python train.py --num_hidden_layers=12 --hidden_size=256 --num_attention_heads=4 --num_key_value_heads=4 --head_dim=64 --intermediate_size=1024 --vocab_size=8192 --hidden_act="tanh_gelu" --norm="layernorm" --norm_place="pre" --norm_eps=1e-06 --positions="rope" --rope_theta=10000.0 --rope_fraction=1.0 --qk_norm=false --attn_scale=0.125 --bias="all" --tie_word_embeddings=true --parallel_block=false --extras=["capped logits"] --init="normal" --init_std_qkv=0.0429 --init_std_o=0.0 --init_std_up=0.0429 --init_std_down=0.0 --optimizer="adam_variant" --learning_rate=0.00114 --beta1=0.9 --weight_decay=0.087 --lr_head=0.00622 --max_grad_norm=1.0 --warmup_steps=388 --schedule="wsd" --decay_fraction=1.0 --decay_shape="cos" --final_lr_fraction=0.0 --batch_tokens=[32768, 65536] --max_seq_len=512 --doc_mask=true --train_tokens=518500000 --max_steps=11307 --dataset="wikipedia_en"
Each number is 500 + 50 x the weight over its row's rms, rounded and kept within 0 to 999. Layers, rows and columns count from 0. Numbers have three digits each. The size before them is the row's rms in percent of the matrix's.

# layer 6 MLP up, 1024x256, rms 0.0837, rows 561-667, columns 192-255
104:426471418601438511508544557424519496419613527570441442499548534525525546465588457496456340439510439441478560551525436502484536553477455472485495503475538556540486445521465402560509499493571505
102:420577532487492543513426482627451428511548488487482444564452484570497467553537487516521424477496518528503555614591512522511551434518449515494512515456507436485521451494432533482456455442471484
111:493499491548493519519441484444525459567537482422489404551496487438476462454484454457504426451513488442404494462562504538417425561527544461510507486461480429521546486440449481554490427538524499
109:529495512467598484529527503499392418384546518554439576540510471470573465439518567478483442531462465533504529541503448529521429524517515502611508511507530467455495448572525515490382497623426461
100:498523477472549468478580482500379407388552540445534600609494432498547576434477478444386590469410589513458441555499424537517510420507546456563484463538548466499477557493487498581547464524515504
107:431505391599506505600468562432532567436617613459426539536546613488435513541517470428435532454466584580461481553542496494573521489497397456543468499530458457525463482524493453486490565438462559
097:482557522558481562486479497502449411565440592515491473498435495374488546408489489500511558544503486564555511553489541503560542602543485504462502500518619591471510430457466373458552543573479541
093:508527522464463575422549466485494536491452409463447475631512477465506537458482435414471472405572593557515537573543398557502511522454465516614512479464540401562538617381515465540469445559486497
094:470503447387552479534592546425445537501635397501500530549518507508527477471508543513461386462417492465515560422536581497524496502598392463538500493478491510478551454461508456515482549523528460
085:535484519475404418514474522513325455411528420461497587476443497620527497438526469477492481512543524566581545478531472433505548523490415499537418520471536520487493505504517577610459516475517552
085:472614495536568506497507462564475484583473582462489538623572513479508491429445398410516614518562519469432472502571447478555448430522446514540545504508475411525501567527502420536467512475446491
086:422553472457482522527495497523390479522460462466530502432531539355506483403465509563516484476499598467483569511576428453534555533610518553498483466490369500513554495527467441502476520569470418
096:457517537432448497504480461580502473537493460467409517467514454375499474586498551518553451446423498459569484574562445520520536492488498575581466377564493486444473472487453507489557477545450456
084:580578468478473498541447518477458449543475526445511510474374556531521482467505512490441428580494530506517520539475613540584510496445537532533529486466482514426477551433521439493446469482474398
108:493580497526533521584573605429546490464521563368459539501549514436439459528493532490565523464432516519492518482460447492605572554472418498570444502515488523429464453529581419502459568620456512
109:441480533515519421487552478565539549501554489539540494567588453501576567607480565436472477449537581498485594573504473543501548508475404528525496457468490511484553455441409555503528496449472469
076:489424430489534529548538446398414470510560489442518571583461505472520519509466383464503485556574465504539574551589424384515568504452490430514481591606552505494537536509537439615504373472562518
104:449464506612532485533514564495556469545529527522519446507472491488514532469527507482526550529488575515483570583490604607484506517512442543524506433530565488484503461470455428513495412502336462
114:481488500432466571465387498435469406483627471546502488456467470484559537471570454440532423508504408524508497491508497529593589424571513477518484464529580509466544435401490408530495490501432507
078:494434473501393513520514580471573547452526494399497435536480577488519585516520552485545515483525579533481555527496425457483582549497473522524493439433493519475527541461465480462492469497450539
113:428582409536488449530524481561547503501603515531553461510442550449530500540484405474539455494503477437445519483493490390513358561468494478694511460495472504444496510481448375518521479479522543
089:496453489467497439577548428516431474519489449519552516535498474441455573531431508504494462539457604535442498605569421493564446411525506438548480498593462430538519485532486531553492548511445492
081:508568629585501476402515568490518498430474497532444517508465529452545527554545569410507415366395527451502499470454392520506528537487489573418504537383465576433401530393462550464546465445484451
101:488521509564564484531479501486492485533542541520488563599435451476532563526497524428463374524445582480491558497497573518488490569443556485516461547511527517474621464402479578488464495542537555
095:513544502639441525524546529490495553566509460510485496503415437437476454405514451436476459536491507563535476500485536523520398505530526462451532600496457494425518515480492460489573559465521559
098:488511509456456379492504468487562406480403465532562528423508505476473497469419448511460481501532439517434489521628469495505497500427493503642501516487526473498580423443533558494463510553526427
100:435508528561468524504545483487562448562551441464377496533553515467538524401527485458504511564479529551532493429490481513475492572548483513509488454507522466491448499443499481510435510525430639
088:477501526457456611453518499549517373578536477431418523471521476532526494546422411474550564456478455465555541541489454425569585563561530517537504485479521488525519496451511534559404496554524517
099:582513503540516522507557385504510511527462497535483519481519520508404429442546545438503523477564524448512564541475430466539484594415448444523413414470444573576424488533455528512464524544530583
084:415485561526530573542474412512462438507442429497429439459544438469533450530515412472560550528522491419545430508459424464420592482549455516565451491485507490475492438508488468434433481622397483
101:488579480470506461505578586429479489422522482414539532538528404430486476367638481483431392546528467448547524460504425413474591542514450454405463488557477536462576499558492481509563504489471493
107:486591453521573476478437615497505480456530472475483483550532527506480629471558573468555483524476540467458590515585457507503564434506503437495550539557445491421444479448422441446499550503475490
096:530540580514528580538593484486442483435515427455517511600456491560530468489571474454484492569409569509441482531561487427438516544476503428496603470580440471525555603511544334521518480469501517
103:519492479454492380562490516454530497505479443542480574457576563461375419530527503470521494447526488469511566489442452420545506593460450526535435549503531509528443548447496465426458509466488542
086:541493407444496524488491429464505454519599478447532470582504502461470463503506458456650456533478490455388457461480444490445609536490493500553467459516545531496536494497435489468480560501529499
118:513524498506416542548547483460484440445537470554445436493572512478462541390414394456457515517433479528409510535500421463475534480505514488463497623488542512444494474555473551567475456485490463
111:522552489587470521490589482447500452451617484512416497538637507426456594476418487497441504433391483527458514636469416498531523495442537475588513461538638572479526552525465516481449460541525518
101:587566396498482461468535536498490493582519435504522437499475508434501555494495483454515503559529554453468463542548460423492444535424579582423501497501535428494612562514491424569484517468450524
099:476484498569465534488503483453532419526492573541486471509450472427508561535589502514413476477514552482516583565509472486600466545469448492503483541547441469559440443523516523553475527486481425
095:469536580439483510575488489469511443504599497525535504533584528483482554471507596470538531498514519474368560459518555568670457548514377440560517574490470516491541522535516484544445583524590496
099:415508447511416502445539497497479537484459418481455451555565496507517460495535410510530444532473599476541404515481455547506509531426489492524468452533544479521465531507501539474520472566438542
098:488515408484404502508485418472526465484517363478491496518547531471524438486532545472442587510499526516425479534627549527523500514478506506516487554499534406437478531468496501502484431568552497
090:583502570533492560551584560540480528460519483515481561482359535442621465513608484464373495428531443390471515464559517500500460573592493437514434526506546482476450554466625474520680499459500497
089:470561497595448439499555460497455520488469561538509367602499389487556465455549495430525508443447494561459491593576507442600453491414477472462467591509488457462582483508428479503390496472457417
103:508565523535456581472449522499478503541534450462532373470509571441440509527488478492500415521427465515364526651538401505432528429430523503542490546491505478521489461460495470549533479480464530
085:500563483477545533492382478485485494537422589418575409479525511525515468514463455485572548433474511556453520521513487467525581492441564546593431494414520573444495478460429434496549514526422493
107:533518534420514416493482462453541493524470589497450529505568567452475540459486515528436378592460504422470548489479493407545558553511459556497512493456510561516614461523449467517581435549493530
099:467454454455517542488509486480429422568517618513512507504550544458496446457545523443559508549607542537575530400500413547597556525465521497593548551543482561538448491517579555548467545531479508
096:581433535456427525462558507591477489453415552477456472485473478529504510507524539471439526476526545496528447589558469411522527483493478471540500608555535487503494547483618394476496469491550481
098:478501486392424505564536496514493454551558426480483537462503452515483586533473489480436571487491606607489507472509432496587613508515498485573410545520603482526519525400525552517528423564470512
118:489618551475443598594545464433556467475486506508525469435503446427498520495418464519449481482467459365413561500532449501514498536540455512606418513561552448480551539475493491491505528496492382
110:501547461441446492527514516530474533625529466521491509564539466459347517445420525465527428422465492533495577548537505424567448545429449435520460474475494416431546531563535535463395449448457518
088:552519510492489555570584570471477489434563464459531557473409519603434545468487505529338530476430542519452539529508455540549414499515488408442437540533463522539435518355612553501515455586581540
102:539509506496529534535480488493477526465466467507450515517602485514512468549501459466482525428477567438527530521411551420467560629476492562438432450481528596536529498451438458519486480535519443
109:561569417478443616487546468539511451522506429467497449587475489432560382470532395443502488546442464483543604591500424529508477439518440537529534517549482436462502506432577499524493538547526566
096:503528417448540494558461482468516512601543507453433505564424582452436527478356501510485516398493564523424574457418442541528584500519581397558463512456496470493540577464538544493493541579559535
114:529523509489540496474493458394536440494589556489521432495529476502551492384556433495463444533532511432537530481519423497476490569456516574526509428561510539487547505505473514575413466541434459
097:506496548602531574553560463467495473479401477491443473537589521408525571451498512519601562498538507497461523439566480513492582511548543464513450439511520571502471455509502428397466453560437510
089:443538463496480461510456529482542468525577500476576517503439457511492508496493525421420476498523536473490539501518500457523481624476515521544385441554451532581495580461427477558490465487590530
092:479466520514462456521507554578491501540510504363400474387510475483549442583426489496512564365364435512526571451499451521536608531503444511570484458519577419462445470489489446462450497537443484
101:545516437479414462561623487578560491500507433480468537451577477510424528492496559424505402475461545470615517551559492481517507478422411487500498458513540442502466496472503502492525424545474405
104:402574511599484469573585461486548438515524534482467519589493494376579486460507557459547513511483526483470566575463474433536550549436499479573501462542406460519439529457536440541522468511542458
116:463574512581490544487492548409495471546560573536488576593581370468489515486463445508490491543454566559382520559524569480526550507500529533533527365542437464522556521485487505543412476456495460
102:427579445547483365451498484475425524449464514511563513534497542493582515514503516464550516531491618405485517545551432524489570468441521628489477458551556481495556497527496509598463524467436466
099:496601450519541590456579524490593507568446512458546495518539575509487488499453467456492430421478565470564559496533482480585536498488446476549442514493518404491497488500493440552555390564518520
107:529540489473536472568512574535451450565534551498435590533496468468553617337451382422524522506496450506505571602484538477556491544448468381533534532518492514414518474453536484626396487432438522
106:465596545488564452472466560505457439510582423487523504479604455489456439400486444476512574520442486604440537513540566495596458565500447521556476514479548544490449406520566378486420525454480564
102:402510496481550512472495456496468523580519436432464552522541527494493462487440401465568611462490538452464530554429485514462497504465496452555488460548443490469469541494505513556478418472443401
101:418433573477545546531611506481418449497550467622461479404480609491538612514485540499568510558407481531538565483535477555540477516528531403526483576487568513497377495553444494555417509488438428
090:469423488484490584461506517507490499547489448495456548482430616475543460437529547449501443506563494545522508479489493524528480526496454484491420478458470503439571566451529419537504490558514542
103:552499469495477519479530469589489401483492465491449445483484448503453457454502497487475512437510480581393548547617556541572428527514499521594515463551534525436458486524568462546459494545468479
088:486474534514456514545446495474526511508485485482391532516554541464484465527460507493524449481401495528549532546537497466470584520540497384431438441483547520463458457574505441516458515477423557
108:506466549527455500563637448475479501471508544459426491555476505517520477434494483443474502452441537394536534461447503444470519491499498550404489509577496407469563505451449531484560505547480597
120:441563485564406539561531562408433491518471474524460614505584523498408482443515491441538543511496472563482574429493525403531543541472475543500416506533451511470516459526520461543484426456545496
074:559586512516475556507498574544540475507581431484480455465482511520511479487547466498538437560534497524567467625459437434518470580441529456535545414453494533452542442494464460490451519394526451
089:523498542373497538515528558490516538456575491560468514503495540561540654468500586534375464461456480467442471440456504518565486565512545419485582505491599573458479543437544506507507584551580535
098:547502494491469605490587503463461477537493502422497460477548485507378572440391488517457513432532520417500525451489577594579469572517486465498497462583476526507382559440437518487459532514493430
101:451499458515446520536480546474539462521594581536503534512573470529405581471531497463576478547536527509502550503572594489581509524495414522474420487516541482486530419537390517512529530505490485
105:384529483474384462577467527447489412549548441405516492480538394484458548430515484406496416540494389515471480462534501486528512527511457557486518522570573446278585566464405444511451544525412473
101:445488561480466505486579435412467505459494436489457501482578587498593474429451505436444520530489467549445501540480354502505657534468502513503505491484578514510469399500456528553493500544531463
111:503569426587546544418428527423484470469412419534452564480480533492470502399538505525467472508426475487429575474532490503475562531463522491487429569573477492472468386540468466559442399579496381
087:465452473403476518499368605487547454526472531416511526438553526520548462510491468464544602429379503491452496539522476408468586582503543555477506506520512495430390516476520481491422426517467508
110:436455513512514526528578463463481484484443533495429536562584495452472370490451493397534457575418552399511514484555371436462517463485564476448530535614464510462523518551547507499484489620464578
078:463546577474529468468507482427508436565593554537463406532544491526507555488585458424454500443417552436506481568504499508481458496444498460579507502516521507438431510469601520499429498472483494
099:549458494441428466544457539541409421525515466473499544553560414488453502477486483403469433553524527507553551468416437482512510550518528559502479432512435432509458573456522451533449585540465467
101:512543431587478560411530500449523441485493510493452451522481484433567515553570564475507468532512530470471524542487418415505528496448496479554512535497402525474473457442423499431422528630495461
096:487533450482492577522518414522527491616533523467483597497495554509503488469481515534554556518400519534565541569490462529466504412523440435541421513512503546471424461562554498545553520406455487
115:476478369518507569528529476465463555560500450448549493556454487483523455472590533498527490504560508458517479435540484583499501557480362570491541466538453518500527451454428500441406457475566581
082:513479532549539479436509459618429450473432526514523529436531549478565542462494515547424535507489450454530434506440467471530511534484506551528427486494564511485530525486447442499499407538566430
105:509530480418386498579481538529468507527540504469512591473498483567420501452569479453493500546596506516485565477513456467490429572487397608475506602446462479549490439401534485484484459560493520
106:457467503518485502560611466488456450520444430511520550472510496518428560434436537454552491542525568502468503456481497454524518513576422587381483467537540596575524542483419486440508472523479507
105:453396539557583533507467531422439526546494362435477545526522491517459499591548426487565443534545500549551542503523547469601602492447471511424467418461505488425447528551416404551448443455441433
101:503447544474451425458528484562484489531527483477350515473471474494543549497527558446478426420548537598546521475593434483538564426469472445533573534530491459430556521423485475521505514484449540
103:489543498460426417569600416508453528465522374476487581485420507458468515449488523425505463572441544449454508473541420551471547517571510559549494496498440468465499590481506599522442544537474423
087:408528443512434426484605415551525536556523481513415559530604540490388472420546475538456523470470494542480520517508491499483451447521458512576452463586533586604498488449516556512554554505454477
101:456570361440540496455495506506476473479431547395573485514588510466470435438533588517505522491419485503497550469538409455561560503469472437537529511550436556549445520476532507494373432505504455
093:539458468471452534456516413490511408502551511435456489578548484568581511428579468549510543600567479474531497575497480470502537562544425439482608478569539488576568476455484506502527437514538498
109:515538415539505410526554436455510494455498537477523555503439531475525497490450519444469433460594569498486569545525501541510475572529455588535445396556533479424526420504573411503464581547507523
110:490555404525561579524498423408475522518563508534400401431469462359447453455455466504518398519439520540535528500505534543563428524476432447599569516512482641463534512467485405510455601544510522
103:466586527505471534426472533484472480512602399539541470474580472482519541489562492525467501583516458416463522531455510479521523515528435460556504594522452495444442381567489503573533527487544439
097:504455430508464520444475494510531474478580456517487494460562543532545558557538458507587573521460492470437534581497505565486504516441496455480458519482622535481560490457533511603497435476424526
093:426582537474522504625513488512434525533436549517480502467587625561529462484491481448481517488481508464526512568492378498478520468465587451526521483600516537476559538459537556523487444475463495
093:433484451453485560542454578474495532530487534439493458542474489492554457481491436469596494525606467510442533471532467443529424590476463464499449530413502474532449485443530549498443394478484533
078:485555405501494568534444458428446497568513432458485523525562492491535481373460499475541559433467599528532546585523529467435522423459473442504482453531490470432460585557511544590652417555497519
101:561537540536434445507567621400529362410506497543526485597532507525526542508472517485396525411497489519480495527456490482419564520533448520525465496566488467627516462476544446577500484545483460
103:532523504401537467497450524496423397502595449459502560508499499505530449542477492462485515490583465521550595563518489477517515501562532456625516506445501473446497467422452474452469461497491510
092:494534444547481588527552511470495432562462550476479504523498476444490520472487496541485503487434537393551586372464464570559479507499441535535467456543546526456520501461437437496584427540430532
# layer 6 MLP down (transposed), 1024x256, rms 0.0744, rows 561-667, columns 192-255
103:526441576525489480449431558521561654494391533503512488473477526422474548565604447519613447376488477513421491511527468507504536515475457430489479414478438551517497550487501476471599491554559554
094:546471534516448540477477531542468454501478561488562525472371597484486510508517540454590432443520527515473504481599532451462604504490564535472409605524464567569603538486481505492472458458490511
107:426479504593518444535489489414509560467519585504516515435510436481567436525478470548564517466447497533466518535505470452547534541530451549423517469510497433532450488503450469498501487572558517
111:491451560537511439423362454464495585462543508473469537543527492527433483429498573494527521482413524512522552503592524394516555499416337443473527536463582520524544463495577587572524426480380385
094:553538493485537509522453539575398538539489555458511471525490519585542555510512550534497562506425500489522396588529565495544552476392459495457448460470565530448524507439526522489519521600536523
107:507523553499478490484537455480505500547482499557524466523565509504513445462527515429468532581471449513550463484554535560572456461441460549482510523543570485525557424493393510553487533481458418
098:487414523429515565472581471534401480423503549546496553419443484619520473482472520476485556576500480556564443514585450530350532451519491416466509531465381520469552510638489439418615455506416584
091:452505440393545455465442440490607534452505414541591412475487481515423571471480511539485406531512493467412519484528453431421545491475517577553568446499506521525445451540529540544494531532562549
094:471492473468453546565451437400619452480492534364544499526489454533503427471557417537501487383484428520491526520505464474487535502605518564460595509493539449552481410499650569456499540454463467
086:552610429460519486500533489532600544516467568548543558524546509502554542396480535494439615544489484478517499547463548594502439493538558428406528509418641417509532530439574480500584568470496509
091:463451523478518578447509534463489498453587427506528445526441454519452499488431555594502446483405408600588486493511479514528565521493490569425474516372483521474482451466481561520518558478572547
081:573459482502501483486480473512561610498467458530467518510409495552455507462581504498507338495496456491502461458528537473512422505520558488517456539523508444541404499448503571465563501452545525
099:539532524466453496552459529442507504542423559413479515551567428475462516449502482527521554493443493503496501522474464476493460417538513523490492472449416504500535580578482407473575480452477532
082:439462462520528581442496423550501511422588539540497517515534562484441543523532536559455527421506493544432566515529410388486479491483501472476543398565525512462473477516473463533466598520504567
114:505523479574534481521505449476517410436422512484548493536523438576574452485480523562504440583456515542632519536450455475506542405537545530499566491373514567565551514478516492463516514545431512
107:523478415547565531491518557536514586539413529483560493519539521519434539516473581444506516480495523429498439527568483560401505558580480478508549607506567486524529533478408559461537512465484420
077:551528545394462431494451570510603573461486449554525496420440532505525454474543564524511477457518482504534428442518510607536523506532597560470531451464465595440536600549477538537528473485494484
110:550513510575495521543520505513522481581408499441516497505623593488531557472447518602461527512489591480488527446591559509555470431467468459421411454577415505419528500462505560531526506528477545
117:462560417497519569494544575416562496507514572524430523481485489573583513489468541527459456460482471501442476466508527415545518543572591514394464445502419519437559483421526513507434471465461500
085:501479514492524549470373408503428493486451497521528565525490511485474526544469396539542531500459478461579502534546523502568517468421531486519423581491489470482585442475578576492596546565496454
114:558570434562517512527489497689395555590522415561505509440479493401513485532462502450528526490522468516560483524475493473449555458598474414378459486470489513426513565473481536447570494532487471
087:520610517535516558469554519567503515592440597435561520456448490562508541534538505438543494508574459436492498512425516428434475556490546504454424483458485551501510522425486543434519577538541442
087:483500418469585524509467457473505485488596494456556446522496628464485409509550439563428549584531496464515408536514486497530504416441526439509458429621553509546544491546510497512482503558442490
096:464570518482534543498498566511564517522432510458504531520426440549471550433510534554474584584500468495525563522531461576431562495441472415500555463550476463440473469447478609480463482587516533
096:492394517472471499410508484510524500545570487456440480457448490477531494530429610518508496516461494480457391518479577529504525518539570535471599517495531474474479586467445582516493517438479554
090:536423491441580476509481457526533551461534469546575541547443465516492446458537558526517427598466468494459500397539583456427452497477436512535511536436492503462527462592507517524555445427449511
108:405520563457518502534494479522499441515500533528538407434566534540553436527494509434525603479513531388527511618538495435530464523422519571543464495453480537505442502438616560537487514499543473
095:432526556539498558515529370477531559372485558485415423460434546504384530577418551518458464498497447576487557476471502525569471524507521418458578512502419609447476541505531475495520475462525496
099:508403555417562455482460669528353587449451493435501509513541512515534524481490469469379423524451435511534449409565483570468488479471504529499584500480601513436456477574464522576453562500478470
094:503521515398469463512439549581532475604471544559583521473441434547472519492474514570495426484480518507522524511518467571579444525531542568445567439407480511461518558472576567494459527421595451
096:520505544489450431476557519535554589518537513431465458490540524535505478418536535588365496503483521523410528433541437583503499549555440560450398533468571474464579479447536439530504509461469472
105:447485439500482541520551500545400410537595543524446438525488452499500507491556521518515456535568502580525480469536474546459491478525570498391453410423516384508489603488538453389557494514468567
093:540539465535558467409447484457541475493429485512456551417467527508480542554444460573443455440602522549531500485469515568607527489501525520513515480554573454490396517561446548545490463516520479
106:500562437503456518444458510522502510486512530484455446508472430535481480476549522508480510515478511533479439597555521525451542538599461436461475507589553511448475426403439538524473503435498515
092:542599523547544531512500513477519555413455486502489451430507462517553526487501484513438530484447501442619480548485600504568416522592454486479586556433521484523566464475546443466449533501482480
118:489600594488510512562504519554517470497451368427554458514581545450414517489492573542523500419529490487512513499519464491545436601508386445473476494590485592579453514509521457499411534506468476
103:452524524556396566434431527466463498527514409505543394494503476493484580484564536492570434510456458540555548506426495588519453480589510479463431436491504504499439536450484384451488462420504487
097:456497465438562547560475482535481444606533460460415485466528515550560598407439502473372446502548532568407464566454555525538560520476436493434547519560545536441513494490537469422532572462465552
096:531613508471481416504506507463568481457545444498587400495466505671536555504429578553471543532454454503468535502580565470515462563492502446434456465472480469451470534566483495579500495527535521
099:583463565491497476416553653537467524513522381487568427545464456452608430484523516464487420493492549460610429482480518487421466517505626538515528497458560531495493394539411547528565477529573404
101:467514509463518396459471434528457540456509555564521556529463549422536441470442464506578594425610417435460532532526494478497429499517451401534500485438485532506508484432556452503573527509619543
100:393473466493469547450500480550539524532541569464460528429631513490521588556513445584505530531611510535491502434521500587558446547547488469553505488460543423469453429495543479581544543533536429
094:452462506495510485527495422446471555514571583497534422502498525449501552461497570488566583578456525519467392503489380495377625497551483543470480509477468519533525462571429526508405538563518503
088:489463498503498549433542520493612560496434422479484597488519473506429537486442494594489393409514493638510412475426596539568441587563508510453589416460497585494377531511538517510470546481501562
101:445480452470520485544515532490589563532511494509579549387476570469631558473536491518561438440482511511547590416498384443499553520553493493684501484478448459520536502519471509510548425487510546
083:482417525474484515503574499467517525448525450470457481467443525443500456405560588551410475475484440494563538505555563469530518526530435499461544480602508448578518545539535485478499549532612543
107:531423472517517417486509534458505476505481452455457501450510546509469479536495508479593537540492526486465503510505486520492470579404468445543549577571515468536421463552493532482497469538485453
093:530547540495488459570547543556433532513446440488474527505459544514624508562501529606470530409543531503528464462424439520540595497457595484486473429511523465468451521438511500587520575480517557
091:509498513499615550514501410534540482407551486482670374503576505520612514554522508454574510521491514488543519562444453516466444524481475507531569554422453410524517466509503481446438514540525514
095:520542531557534464569474529553465515463531515447525465579494554543579468440483554497507444481491526437497465505448533514457482497497515520380469448497520470537502577523605501414500449405514449
119:441502537536522516492477452443571452456524536566492535527445478508459476540596365461535508546422614459502470533358529520545404483428516546514444496459406504492535518511616527461509449452478464
109:405534498537573540449512572407509536600533484488463450533444387488452456609494581582488610518502505561536588534467584449543562513590501537583503578472487505552484593520594542482486410528388443
098:376532483487562506510463467549579504536444531432574524450485511522550521509490475498670470482532495483455453539528541483452527560518517546564569422457496506493593548562398448525553491562458469
096:431537516480544566502493510492546459525558525464561618578533496510542513458441464455515499482475539427533496448516474520647523536420512498551600391492482536445472505514486528553577508481508441
107:548445540446605558578500520553457514559482517535591570543536481466415537444515493459415494434545543511499525585459525475524505500410403482564532587576514543586427526521503494488450540537453513
093:578466527497459463520507476511526469555408483522383550471571498494479538514656495570520479480495562522593474490516529441485480544522478470433527523476568537458483413468502563492440478408572578
110:551529529601521441463554440414524517492536538570441443514423554576488488482475475560521528562553559457462436448464420525547530531500371456459554365552485457531466496518463414418439528512377505
099:526562463481456485522504461506477578493471522498520529419560505389592466535466533522487548545507538481483506566475589465532434423488563537409490535427461481546394477416530514482481514539529520
088:509574582572500526573412543443587565409490528530460473485422445525451493522470506575470494456502386500514487552459537501519469502629525545416477508465481558436498601425495490469535468530491532
100:522568459557410534539510529558478454451566527538463483536396539551567481436491482600567534551447510429490469471539632408445567487534524508421553477469388468525623640482533459445460476428466521
100:536485486539498470480436544624464465426509507543416497578501587491525563544479480505474524490539516562466410506495521484483477527465519476422480471429523567529554558518412456477572496426456430
102:526564511444501427541481583513469499476516498541446463497471479585577542566474426448539573536476477503521468458449509536582449472611498524418423506478607542553536435546509407550400544464464485
113:516508500498583557518401550401530513524558404445551437505549429504561512503479445547544422488436470528493504538500402457495535546463516497572529512500490493593528532497542542553479480444412489
094:559493554567514490568552512493494479514521488464561562462574505555533482493542462516488547495553375424437489513497437456475490516511487461481520561600498464428487459576541516537561509532406507
098:525566521464468440504579384549549485544551447512411529486408440390535405419569550541461513520488400544443470530521581544463510523427396496462516482521627519557485521528477588485455461499505540
106:493566482450530480489583575442460469513546384545539459509463383529475477547540504423492505439540520527469440523392396483455519532467458532507466537543437466516519532550476449456494530403624495
112:514516543541536488513454489565468443503539480448503456504486523511583561537495541574440463405476537520536598395424487413518518539501557483484454471540528493499468439387547543524513514476518402
100:426539539496481498542434526489533521409482491505519546490512389466558504490429482460480499484526498592545508568465556619491512510530551498550591518486427574570435581521516517518488528543527484
105:383543458498460459497529495548479568556447543500467505496474452529492467543548468513536493494539524416532494538460452609454434548630447516352447470422469500440520557528482523489540531450537483
091:542610443490500551463509559492523451505510566469418548536536573594426603459486559537469487419481463467416431528488562469483513508565482424501435474558457501525407414543422559424491498483492539
105:575425486578459418512501502535494444477525476563512534546505407563510510495553421572546486540518522431397427457490470409496506484483589508536464519435540410526490429514460434527509582426536489
097:448517547493585482488515502571447546537510494605550427516560566583520438493576464542539485530547527396464476526419523538393552447554466568543469559482528498527494448481459494445487554438522443
110:528544562548461445505542559534590548554491540532559622491466467521455398453473457433439428548457525563509485512480562514540537589493500538497556550500536523586529460504504557486484516530535528
120:419488359506476505567496461472467475578533458549548528515466510544459504483472455336425446497446443481512581434503516593555506504502583509507437462413507484564462541523528490502465523498433471
080:511468478509443549374493479478461507544497513469491450500514465464425460511432513535478499512520471542524530453480556460522479470399451465477455527653466465492504488495476553564488465594589563
111:451473525554494515539505512521489440561458441464514487526519470508512438505441506499579512534540462472546463518561448467422488504527424559465498462466489417572582484589441507534483465483415497
095:418527479485528497465436443470486494535519516541586523512499425489537533461566504495524455514442521415533544544508463518401527486580431490516524594479477536474533485433542464502509478465534503
100:447492504509520500520451480537556406504454488543470481471492550479614470466421544517516477473564472508424513482460531453543494437565478498520450490455518558519505540482505572440427525613484516
104:421483622512459456441559457508436586567459500474514529514520547535545447356549510534480512606441506460479475537512483514424500460470572533534504464548576546530530422566555489583519542466415514
094:396415458474523504579518565428416545502513483514500515539483502477410566410501537453566425575464588591616557453556562461610511536479459538507545496486502446533441487496417519479464515492556489
110:509507500543538565490519504475488443492500473494414430473568584487519441537426533570565499489482517531528507424534499538427501501530548419472564485517507429552475480572498523499531540435420461
091:589434527517531558425525436477467500531529485569480518575550499552511501444537463577452515565511464572462545452480492564475463428457453489468584470525497556541551487519523502513495476411510571
106:461455436445559520440433614647497460535419451482483471593527528406584580475626509530525546482553526513378490538459593548560532474453500502485420537496489518557497465448492483464508550450567473
091:495487510493572553487498453615561428507489500473452416407478438554551459504460435545527551536577448530524517472564521532501434502543422473496549551512511614600552438574427504502637515489502471
101:474522530507441457484534527560560534526407507526524579581498455549576431514522510496502504558380448457527425417425505494398451453540421432500514596533528349494484366541512481625497527429436419
094:486552476488467550490497524476468374511501488490595596526483459600563520493436547511478435567389525497533530468477507407419441514522550518520547568461481512413450541500491470544431538460425577
089:521545453454504512532464489488531538471450493562487395484505585493433486515496485501551484576540417464452451443480487564432512557452607511536525518510480458404566471478483529445444482465482525
113:562441522470602533517558478527474562598506441498580551442560492563440489446466535612543517482406556494448569507481507496421420511528494446503517476474526523443520492501441490428482556485499555
087:480528492420505521532456533485527469544509515475571497565543490589510489578521477478473523523490536543500499530580543473431503529490557446442504535514505565518455464493533593536448511498392590
094:510403474495468489463493538509503579593484455558537494563456493559513517476489454548496523502511497488436552438517444521578500444473559504373493440429480464469560444508528623505428521432396556
103:616481475587420488502479457446499452496484495502484454518522538482575572545442553483521460428539457484611523599505513472493490395499448391482496520526460456478502446588448510542556506514489546
107:494517519459467414441499531503540504481437473407491550530555536446448569462501470476565487444494493450471453530502522449509560533498637558576514428572521556519550456587515458519441512352455451
098:525500437447569557493459508458532518488508629523485385572511526412541550467575540515483530574491492429541422477537553528447586517525566518499440462502594479512548574468447482553486595499506538
103:515555485539476455469531500424483564474554531625483605411561508472510502554512561486537451444461411496501521492520529472495518493499413493589500504473511510477398460463468523515399448535450539
083:406533531479484540471510528461536532479595443404551491514479438542567479627481513527513478546582538447503566387480587449507489466585472455424571512435483428425476530518476491389511466518528494
096:470376542523536498538453561635576546530496553519471439538494474436513569565478539460510484495482419400462371514490448528507485499612472544571512443401476538463530519458479539576559511533449493
107:507534555530520451549426572543477535447447494486417485474577542394462527488453525451509438456467474546520550505420552525505498438487550565456370541446479503411482443503532602532510543504459447
103:441461510541532475366609503399506532578443499521471449519508519514520439518460398461568440577507519478451514454489505498581348579426496397493539530489460459508479477577517537500468566401416567
102:483447515483452438553446482513453502485461470477479504436581478426512470406510531479480503583481511464533548580512561495538510498553492505442508563514453447477510449535489584535535476516492557
097:392461619481478525519479522541523442436497505486520505500431459549495433609472381523514438506536521440454442516515549564458559433532442501478524533480513508499536519503410502530522484536471515
098:469488513553572491498537471502491452551463443453496575548458505503552542526551451532514389397558437650501515460454453502489527593593465477505438507480494498498524553506582480431507536476449433
092:567466513492453478517469453457509452452562438426529489445469363432471492508540462469505394601497497516502482442497524615561504459443422518446572460428499503497411552467472526477510545470473585
093:459564582594507478457499470509537473432450471535469597543578514520437518441519460465489412436391525447510553454508485558551535485621503481428547442472510583411554420534515533471491455433510463
086:502555602506459475470500493500528457482528451538520479484440587580493531582506507577629473573470455494512510463541453559516441464494564504507544491456474454517483545548431434429455568367480509
099:502467512499421480597500506537560465518594442532520397516443478587427447514488506492568592471423453529398495483413521465463469563452522550509512474495457586471499525551520424448545514409491474
097:421480517582404543427490440448474603379513536589494555471519540511546513533421539575526546487552430537537525475421515565561454457542543543529444539589490404521624569478483412587425523489558591
092:542465639441538448495480471551513488509430670471475442457560517471435492486504532522443575413404497464451443524443395593524524361506493578479576484519509508542565535490548473494442510484523596